config.yaml
d_mlp: 3840
positions: "rope"
attn_scale: 0.125
bias: "none"
tie_embeddings: false
extras: ["capped logits"]
init_std_up: 0.0209
lr: 0.00982
train_tokens: 1070000000
Each number is 128 + 32 x the weight over its row's rms, rounded and kept within 0 to 255. Layers, rows and columns count from 0. Numbers have three digits each. The size before them is the row's rms in percent of the matrix's.

# layer 7 MLP down, 768x3840, rms 0.0136, rows 132-263, columns 3504-3551
102:110137159092184166124082155169123081147106166084100099207108123113089156141077124156140129047110118143180145168103154153105144094122134120113154
098:106135161092101128113178121198152099175179102103086138101127125114089077129113083163156119093077138172142122116139146094163094107118093126133166
100:094170122075162171081092167158103149171109093080057138144078087138070137124174098118099085134105104150126095111110096201100200155104107147088136
099:167124109138061100130132130156146147156097122207118163135162079145125121138158111111179148122110139165156123096103122122126083149169138114142121
097:149151138114148111101187188119080140126115117213096087136123189166133163125102173123131166122120146108125132110124143147137107087154121140081103
101:068124142089073133105099165121132172111142135125154109128157128126105095128111130086150145094155102129136076159108134152138126139092098097089159
099:119164116143100121123053180183088113175069138105094119164116159072146089116141141087132138114118143083106084182112115125136117110161154172127119
099:101093110101099070157149181180104128100133067160148097090121148145114141139155141209146193139160100118188090127078119131152164124140105157144116
100:125188156106163161167069129130170144172112146104178176076118089126149120043096110123149175136117070082091101168115120157095120134107139101122152
100:126131118152143119178119086113117112132125128106077070112162118127128149162112136108088093077106090165179100121066124078122124193142137113136092
102:140173087105084141151122126091118171110144088151141086113168090115144218126237135095094119120191093120176139148113098136140123054167142094043116
100:149119129097156105129105194128114119120172184089209160133098091164065097128173139100100136126132154137116051119149105101168125148117137134146146
099:160124117118124169079129086145099118093141133138131160143159128151169160142049187195116133116136145144131102094136169132132077134088048073203081
100:140095142123091147136092141138154129092174169157164167129183089092127092113125056132138147189123114170152142177150084108158156151142113107157076
100:115197142141175108077072093197157112184134161172102112110128125152158143149104119097198091127106189171171144088101115113155090161117155118113138
100:081174094091148074038189150177101150102142137146134111141095110093100092091090075132121097157152078103096163121166155145095170175093154129123128
100:201129149130118108133156085089100094102178196107088144115174119135172081108120118122103112106096129163106101064176118097088120102171138131132154
099:155120139148165116132081176083139174131102121089124159178137158120158189140105113154160167139157058113101173112121085093108137100080095192122123
106:109118158075183119109168152145103105103103121091138133165143179119112060046094051134125095140133129167118135115113111106158170139126180087215137
101:170143083100121174088150106082131048078137093069074136133122162105139166138134102136115068110137120170115109108143116149136135141180100130125157
103:108122140095169120145085094145095093135142138075078147080144109137115160169121149145071114118135117146129110112054103132122025118129159129122100
098:065131084120065074125159145155140101130138191116140072150157112129161123167124146087119150108129129190077111069156110116085157186139139186163054
101:099107104110112109056071164151171115146084153105144089098116126123148124143144151090116122183119146088148128118151139101134104142108111140195169
098:132144156097112067174052096115113102146125148108115111109157068099124181123061058121029088095116143187198095120112128083095102188105119052161187
100:080156150076115119107101127110133117093098130170131147099076106150108111231129148185135124142110144174164129100160160100147131099129125121089199
099:087138137119148112143170156120110122104116098150122124137132078161190151126122166061140139134108124133112159150133089116111101127090141119182141
101:168166132111061075087114136128146125096178123121152115140109133125118169136135123108128108153110122135122117147119166128126188127088098079141069
102:078133156083169089116125055118105173156196143150112140111098068122151115132095131167154097142170123094124155138141131155138109163151156147153138
104:131121135201076131182151111091112101070112108096155164101114141130121108107105080107115112159105098104120141101113113103127094182161099144107145
099:099148109194134113158100147109172108097097117148154130136109068121176128163124134133134161134114134089094135134139120144122129127111101055089135
099:163161114160108092110091103124097151079118172114134120130122158110147049090158128148150069092088124149123130103158118099069136125133116187124096
100:095104170112100173120165182147116076168182125199130161155112119123135109152168100079131065153097150132141168137196189097112167127104133105126137
098:160136107144086155168121047072147099091086111157166123139153098124100142155188210150116064126106128139178091115093148084142080114162083163145119
100:139070082110114156146170158164129164152072101105154162152165099160170033113073172101100092086119159043090152173076138118052097077110093080164120
100:111113109193093113123139113099154080155157127070132090098126116149164134076140155147085137133135144138066120125174107122058151164178070150091074
100:140175121137106137103122108109140124140156141129100130156072145147131146081090146104157135144121095132142186097153125132103139090140102117073132
098:105148114138079143083161117160125102123145139115124092146135167127165100197098117134085057128119146141131129151158126117166135147143112135092149
101:082167133139117178158105109088145171123107107117156112102196197099139153132079162146072126167140113129146138111073133114123080170089090119113148
100:147158140136121101112138157116126177147151107150085166067125097147125092102154148055103142128114101147189130123188107151124101125191128118149148
097:152101127119119126096135171160206119152110155158095171150099110140116164146144097152130166145109084166146132109116140137164089109164134167112122
098:120161124157157143177130103100171145091141070143159193115117108146068216153090134094170102118098063164199100146195131179154095114077087138175098
101:061109176122132187153086173090087155067150106121152173146087137160106098182160119121142150124104077123160131108128166115095134175130135160140100
100:156110107091183091104140175076072096108111107162118180115111188091098120130148112101134142119170221124178057164150090152174122170096072145117090
100:157112138186137108173137097098143163128108148155146157105108132141194104130106142123136167108120143135149155128144126150115161130122170138082101
101:149129139126191163161210146130177145139126181119104197087176103093134094149107121143173166153155187107148141174077092129104094126080114150106127
101:171146127208218106107195109127125107157132105096126105117087092197190171170152137196138129162114143179121079120150170165164125127120115142126146
100:068081161200116166192046058176068093134127118142056111139057122115118117075080124135167134094119086122084135138094168130112089080123144174134140
102:170134084127169075145065116153121146146185124104126126140120145085111123113152088100089084124126116157160158142139143128132100140148147147154097
101:113167124153149139117097097134158114126138101136122143040156119154117094167121138125071119153127096191104069170077093149144122161166153125122142
102:107092138179162130109058119181119129128166077095119108131143130109100061129164080032141122132141212120160114116135074129101101148092119118138112
100:162092091138111096133113162174146085160150153132132151079081161123023143185130086119095170133150155120125077104147135139138128172120135081161107
098:067146115115116137167113184114097111137125108129138128114062106105110126146097145116107140168130149106140146113137110131112042110115075151087111
099:136192155137115169106125146121131098112113142117161134156143128100109090137085148050160106157089101170147167165105184122175153112198148125140164
101:155153143130125131133121100071133110141105092077084174136150173111110127121114083130169120141127137070096105202150105147112140119148149114087156
101:143097090152103166116173140124173084153091116106106205041154150121120154153080149135149133144112170133229097159140150132117122102161118131105095
098:078117127150172156163131127173108084146162131135114166135138097099130147106136145127153113091100126160197173124121107152124132092110136137143057
101:107177100134130120121195140104085135118167159133079113099113152079192104118154075152125122094121102142142163081107127123096112116148089126141150
099:153172130136103174201128132187158177128125156151172137157145112086136145134159135065074112067197091174129128140132062206105093146144134122118134
100:182197139186129159158119077147128110174074099118135153110107109091149083110131117167078147149117166157116097116099166152110082185090120129055152
103:077105134127143085131163125160135106118138170130133147105135127127091090103083125203122105084183113101175111124054109152142119108151131136173128
098:126091071119134147117099150124114080123177131083113108096136097086171162170143115161115082173179079120165105128124081123098153110129084129125102
099:127128149113142181113138154136091166119190175138168106096122151114183190135118092133166129140072198062080099206089108122100131135132101123080119
101:145127148100183094160092187111174110142121112154167129156111104138147128129120125101115113173125114143146140152106166162135119201182092142140153
100:129073166106152147101077098093127117094107155117145113143141142113119109154107145145131172201118101152118162147101174136133188144156165101098122
101:149109122114073090125134121086135164083159122078142142157123188087160143129132139152095205176153127130103133101107091140128143089090135077115124
099:161147098129105128151142136214145111103127102176162121135122132156141130129100117123150123165146213168151159152159170098154160179117129137122100
100:188144144111165111139144113101160133141152159134179121110102140151074101141054151134148172118152127093129102107106102081173161134138146146144153
101:070153083128208114137154079118154150077180109108093121128157116160113120109051125119098147191127071167124147117132143121177189170099089119122122
101:181133118122094090100098123157108090139126050128107111152148111088125144107104127152106118172126173120181088142120101164133115114095089087175202
099:189118103079105158090163177171138077145163154093165102108124093103183125109109129153122095166175131122167119106132118150192150130148195059078164
099:201108148149156095125118147175130130180192144074126123079084109099100172109148132121105135138086180158118114076105096120166227156108156104146139
098:102107065101144202109141155068098136113164117153107062126163113159090090111120139161148190088117106111202164131119183123156152117142128139172143
100:140125123133090097119185178128098124173079054119143156116119145113093125162087132156094148151140119087172191135153071122124106137106084148123117
101:072202134140089069164135118119135126134098182116165108131147128159128146184145087120118136178125128116112115135146118165121138101120087107121158
098:077163101107172091139071142097152128166154131105091156154117155137125077043141157145165155113120161151104132102152138143091142082134061188111086
101:157160109091134100130147136145150152106171113181163141130156079177085142102127125096105094186142125119097104101154105140101176096109073142133121
100:117143168116137108126135208161138031100131100125101106089150149098117143107160136126126170064104142153084146117103095088150171118115134107150119
100:132053099126101119151115125051147138166127208142122154107124137179122165124076110163147117092140121095096157106213106171108154130140194113190128
101:167172092106124041139128138116136136112121133129077117151108145126118154112127126143084047176166141119117119051129171161145047107088136166092054
100:153145142153136057080181172180075134090171169116118143133098153100151044114080146158147113109129135094116219131160048077130107118107093087106122
101:138159151155105131149138136131129111161103083095113130106142138171099097184095117118127198100132105135153030067115129048118090152105135129147090
103:135148124124149088177144194134156093123165149119196094118097117165221150167136124091126164158183096121126117151060147120128106094172131119141092
099:097153079136121123143140089102118134130178070088162084134132132106166174128113126137119148147170120143130135158109138124161135192127133147121081
100:111179111140090071145036146083206165137134140078138158172127103122126143083137134134114124154110133150113129110159103109136082111163108136087118
103:119149097173101131124134136096106150137145126115138160170128121168117130186119134116148112084111170129100135091171169125164106131103177092174096
101:147147174120101133130151126120162137137204170206136166183167141199179202170017167156129106146157120105119117126083142144130163126146149157107144
100:082154144108142168059140159158101122128158171147091150108132149086101128182085172170067144135107175132117194091085121190102154119143139075149125
099:127090159182128152092077079099209134111134085209114161115121137140155121062156124119176101063155053113115141162138162137087122091153089163101107
103:107142168141146116148131101088162137082185146116048130133077128104121112201091154067070140079115110128158091107191177155039101109105133159136137
114:071142148148160166110132136120141187145065143138176104161136206097131178126086091065192163147084151131122165130162174123127087099131112110168097
100:091156101171113092150144128174118097073149135101162122095148195107147122180107207078135081142149155128170088165175094109106144182125131143199103
099:131197132171094108162143126173154098127128112169116122164088137158181150128074166090065089159142116108150142131186154127128145067117149124091118
102:075108150163101133125098110157115070120079137126110142187137068140153108132114098147124084136104132143136035146095109142071096138196135155106095
097:157168048074119139151133087183184113092112142141138167055177098104165188132106099088136097145090090095135074114158146157085157185152138122154108
099:140133089098154101159153097157134152109090102179126135119154173142079129097169120128145141123111132153158145130092108128153115083134132117179096
100:130097084126140144111144166142115158157143170158169101159151199148146190095175179129128130144080136095047098094086100087182124159089111134116112
097:148162173116111184155147175129145148124149101085091097197144110164143133061181185185158149106097106156115153054167111164155102127117134153106133
103:125144115106093123140120138186090163103142127193146145149159164132144149134175174082134145174163170180185171135138080096113138132201123131123177
100:076088160094101169140131141131125145141091171102110074090145124164050118175068156089164136083137158117114116142128148109109127099167132170170079
100:152130150127143136120175145111117121126088222090126067152117184149110103140219111115159121134156139151155102142107105127140091104123140191156180
099:114089156170093093117235176070101109152120058119133043139098147086165081166171077120085142119172164189161104122137104069151116119130095118109111
099:148099164167133060142176146110166156099116121125098124099107077160108183138137105170136104151173109095066122137110111138116094186101110076125134
099:155069132130109158142131092112128155047164088079122080168109129131130049207116130123125103138177133176166127173134148074144170150065172129113134
099:113088141127111129186146154122146098189106134125052085172133127120074108143098142156167169115095090137086092095114169115114134174116130149158171
098:167169147122114096221191105094112090201120141086105125184136149105142205168138147142136095142138145147101108086114109084193080128123149152139099
102:136150107141161125186102124110115116149179141117161092117117156085131122117118141124179151139100079173107107132129105100112160147087104094080121
100:133122153145159132080097120118147102146086111092139192117106105162075150134173173168084169137193179155059098108100112182142114120130117148125171
100:127156104151116143151097159123091118109094087117132097105201132109139082112122103143145041107135107099152093164097185138112141141155098187098175
098:159118113155093160140188114114121079117099149152199096116106115081173141150179180073136138106098129142109109129076212129080109147161137171118116
098:126153085137153164124076105062171127136081100161115110130122077128134085062136193105120151103098115076097138184114142084059094134173180129121122
102:094129115099126111150150133131081137087102116124128185146134088128119083115103159210123103109105145135088151120158125123139135165141175136135145
104:140152159120129111116159119185144118164133161165138136093151041171134130153133059142096098155107128149157121158144121128119157098140124132109179
100:161145089128047139159187124151181140152181136114140138160106138106092097133151121058107119079161139148134179144107138149153124114085133135126089
100:206092094130139195120120167113128146137122099121089125111177111118122119165144164153140118157071139165132114076163106161073096116089078116154150
099:146114113136084199121105100102132119151140202069089123152092117114114117109123158116134139111151192107157149122101149162093125146114121085151141
100:160047147127084221075111113168111157135184119091143136138089072096115120150139183174085153106107175136126130157165129111108142151164152129139130
099:092087116130179082123160102094187136081130091134148154140097098133139089118135098091074121202163122182133132139159151097123095146076096136135137
101:083093132091126107146068113162098131123072144127180171141133106066147159087161075133144164178095188088121179128126156124175094123108142125137107
101:111143133112191190120166140087154116173168141079120119126153127110177139136134104109123083112174170183049176152177105112160181159080098184123140
100:103106150145109092044193143166171116129123098127191142147182151131115132105098081151048100146131167116164180052119167168178060092144108194149157
102:176158154139075117098093123172148135164071137158128110133146106144145127149172160151127130109183165090087176149110126114161138136142091157106075
100:127131089156117148161121177150121097148121103144116179146163148170121099156110119173104174189162113151138193137151090122121113165096159154149111
099:103145077145215219106097107124161178105151135153195161126104174106123049193069075113173107127120143106131143161085120142126141125097130100117072
099:108122120093115062105138124132101076167138166156136112148080142188126178111188118138169185085197180168056115111089151172160150088169156104125139
101:106128089179128150121167079107139102094136117084143135097131153109181156046140102100139111162192076123155121131106145124165123115141162168129169
097:134123117062170183170171164090089126129172085131145036127147101077159110153099107137134141117137109148143170102112178179153122141113118122104127
103:109172103121117128156154148122158098107112083168120163157155125150122136121191139103098135139118118121059122149128149140121075102159144192120118
100:132149139171084146100115118058091160098120142161161130149104149153160109139091162106156166136086165154186129138053163157100104112069094087178127
099:097135123135136165147156092118171116150073083148194141082081124084097082083116102124143171157141148111136109147119157114159132117129121146141109
099:080188167093136141146078151110161158142110131105134118120090144088128062122178140136124079108142181111159069113113069109110128081166058109080079
099:148178124138116141148187142111101116128101146153116128091155095166168102123184096095088195174119087117142148157144133178133140130109147089132118
101:117151150114181167147130163131139114124162197149181073151124096154084145144169081046121158101128131114161122116082086156185122153059108101109130